Part of a small language model's weights.
Size: 14 layers, width 224, MLP 896 squared ReLU, vocabulary 2048, 9.75M parameters.
Architecture: no biases in attention or MLP, normalized queries and keys, attention and MLP in parallel, some layers without positions, shifted keys, gated attention.
Training: a variant of Muon for these matrices, 308M tokens, 5078 steps.
Each number is 500 + 50 x the weight over its row's rms, rounded and kept within 0 to 999. Layers, rows and columns count from 0. Numbers have three digits each. The size before them is the row's rms in percent of the matrix's.

# up: layer 7 MLP up, 896x224, rms 0.163, rows 842-864, columns 168-223
# down: layer 7 MLP down (transposed), 896x224, rms 0.337, rows 842-863, columns 168-223
up842 091:519524542448446570463488537480488473426400510381596562453494570477459467457502482528431491418493485477463479554488524536517542457490510496510518493532576455477398545507
down842 100:592458527537401480528547550544514460403495504517514514436496496468524469452528544518462434536365389565546471484423477525480471609434541502489506523527468478504496473446
up843 109:478536529535459496443530559603528494512471491541491580463450454536484482550499491642546451491537522574487538440518453392512449438515510501607498479426469484488483655388
down843 109:457458506478434462512450575476517565445455443430430429467470472446486525449445498517477499535488399539512530543362549467473540549459490524492473454467475497474522467595
up844 109:427447631502541578507597484573473441471509516478537520467511489539561482498490524527536511471569493544484533437532441443501547551532495568567478503477462444528437504452
down844 099:576486452467456434450311511536476475483479495502538418447580469521426460573420487531592472434539499488511536522610469506436469563483475536526554543548527564491427541529
up845 093:518542471542526463585498393518526461446537406437481540483505551429474499508425458499477420491517509504431484511478538527457554564526473455571549513433535466539436553470
down845 094:544421458579606395540495527522514541543507497506549507505589521480517552602553465607524634529447469530472488492535443510531446389482388515521518468454556465515578485548
up846 103:475450553480459433495466486473501539551526530534594491547394549539543467487569474507456470458519455489435536414401620605484460523474549480452476476529485543393558487557
down846 108:491569557470502511545395488617486547556391515482582490535630498446516468502436555464519524558459484567491461484510519524526472547453508473493437538503469507491500534567
up847 092:523392548436510478514477504544525561507506583426525524510511438518537530435448470526467490485514450536430456527447491539557469548475436595589447586507522471607455428451
down847 109:511432420460526502503442492543535503526456488418594464524447444508535480536572526451549450549416493445373458542459458476529493558476491543466450549477393457489499439558
up848 120:496541557503561513504477400463568439493463461410440486528487506494559491510453519485511468500557574559501498427476495484511502586495443519557483447467473468442493480460
down848 112:600567506510559508525466499502456447524574382534478567434599490480509550563461504514514490478471494582464452571435517564406578507446417549428463628515451386428472493468
up849 099:500542483563521483495599459573515525557487615510514550458551500531513535485521463416509479458474489381526456413456480511521486538485516469513379353490423396527476484518
down849 098:593538533448433467464459492480532526484541421570491536491559474501487557426452532528516550526574418578443529610416605505470434521488471508470460460600532538440487499455
up850 118:454545454480409584521520517476556521536497534510533562435513555446512491481458493385435559406454506443548489454478424511519518413537499554515442480492546499450434476471
down850 112:554502419496450429533464493560503461446479543494509472477563467383536528489469425515495469518554491535493618537423480467387476467511550531463450580611422500560531459529
up851 005:439486497431524531500457531591451539575528532538561596529553550438527488522562593546484554399482542499467532500505539509441453641523523478498503428417573482499442467478
down851 005:528402403541437449510425552537522444456556564521508437451514429529491502495460535513436461466504468459596463482512558546510531427433552659548526532470434468522555468601
up852 102:499444491528536490514506544412512552393435483508472517456402541488558435549467468491561453528512501520454483486495501445600528570639477420381516586570491501444516540446
down852 103:538548546415507492505468554580524483395496541462559508491552494475407541588567450515488509490431503588444503555434512485538475519482474500429391489512526552514412549542
up853 102:523491571508497516503449490555507435546485518543481516454516469454374543494481462460456565469504369455513409461557461545468506458627562455452451531455523600523513439504
down853 104:492487473458515519564553478490547527536465514534508577419681450492496466523506453481553497541566532504457561544553464450480481518519492609449473469481451589485591540540
up854 091:468451471541448537432565548543541514458584490535525508456491524485536481543415447406598467451541446446327541573533486475447494429556404482541533536526456524489406465466
down854 089:438514490512470504555582619577515499548495492556465522403571472435546576601362495440470454529499549527547485517569519499441542497451538518490447458526450392462556524486
up855 104:492450451553454600431484401429423489535608465467540462490482511483561458489509557493529539425468465490542482458468492446522492460435526546535556547526478585458527499552
down855 096:469491457545490580498512469564507454517498538460575556483529519463571455410498544562496435490543494499505437525470442491478525558504551529548535574541558534489467539590
up856 086:442569490544478575431519484557459547476527479451522502511429464506567549507543557665497493520461489448519478545517626448540507500487512503510442533509516403518445445495
down856 095:526468587534441469509559484575519627553478455505563506537430521471441523543468488393460584555563533455453500517465509543469447563395559601405489492587413472476522502473
up857 111:576482462542469466399453547492469411459590462452467493431491503483504469459434602477616366426537553479560490540473514452496497523515507483464487464494560481538520445475
down857 103:475523558485512437440467520432556527513569490505573422398452503441470578503452463571517589532537510523451519528373393489441578457457529526438456481544543396467510487484
up858 098:533482498592544582493428533512510481486563557447537547498492532578555444471607537566412521493552520480466533518555525518492438405425501477641541568525490471529536542499
down858 112:563509512459320475483453544572456490527463517509569545477581508459512407539562477476491556508450472526496479505414511499504534548448604655476431460436493509510430476577
up859 072:503531474613518476515522515504462537444466482500582562465441502442365657498489519428490459484461549482460571461477426493419426447443474541547543484497537482551510460602
down859 065:569537549565498516413551593385478498584382494465499520463534540441520409511513465426520512641481489545481549546466460434428482504436557452453501461481466506510490453626
up860 115:462530548504617494492508558497540591459600572515491518537414519520421559477446529484531450495503516524561328552511449460518508466454502495553508526532518427489496596528
down860 111:438454473549566592433438546566470588519420538465480501439581546469522412577413526513643505523489456493589509538449569524572470505423437503446486500545558427402540580535
up861 094:481534534514464453557401546545555533554498514510596541564537523502389556436528523388507490491467484514525558520471484534525469590504507376512411429450493500451379542513
down861 091:520434473464489364502546438468462614485496501456535543450503465562566519461570493430483462551540475661395531466554519491435502557479577514480553513455471527472500463422
up862 100:532587449494465527487497506472481564480523520546505421466484449440482582348438455530418532393565464411534546588599516548452505520426557516493500484593457523525534656560
down862 095:524562503508434423505400525463544516448512507505525474469496489418428507474450604455512543500465509516448547418398367422505540520432578452484552489532459525476565478530
up863 104:491510471345466507473483585539442530512564552503504551476500555464471572585544442524517519569436560559439395473528587464477557435485508473527552562464471398414566554496
down863 099:490508562497475509473440465541490504544452462375491542440533472526424554513442444502605539535518540482471561522453438458463467494463540514410484457512470447474520524483
up864 004:502530497504488479506540482383470466543532617460415511494482537549548474475544464499458432450572487490525470479512491508500553498431388557531535530399533516583454455500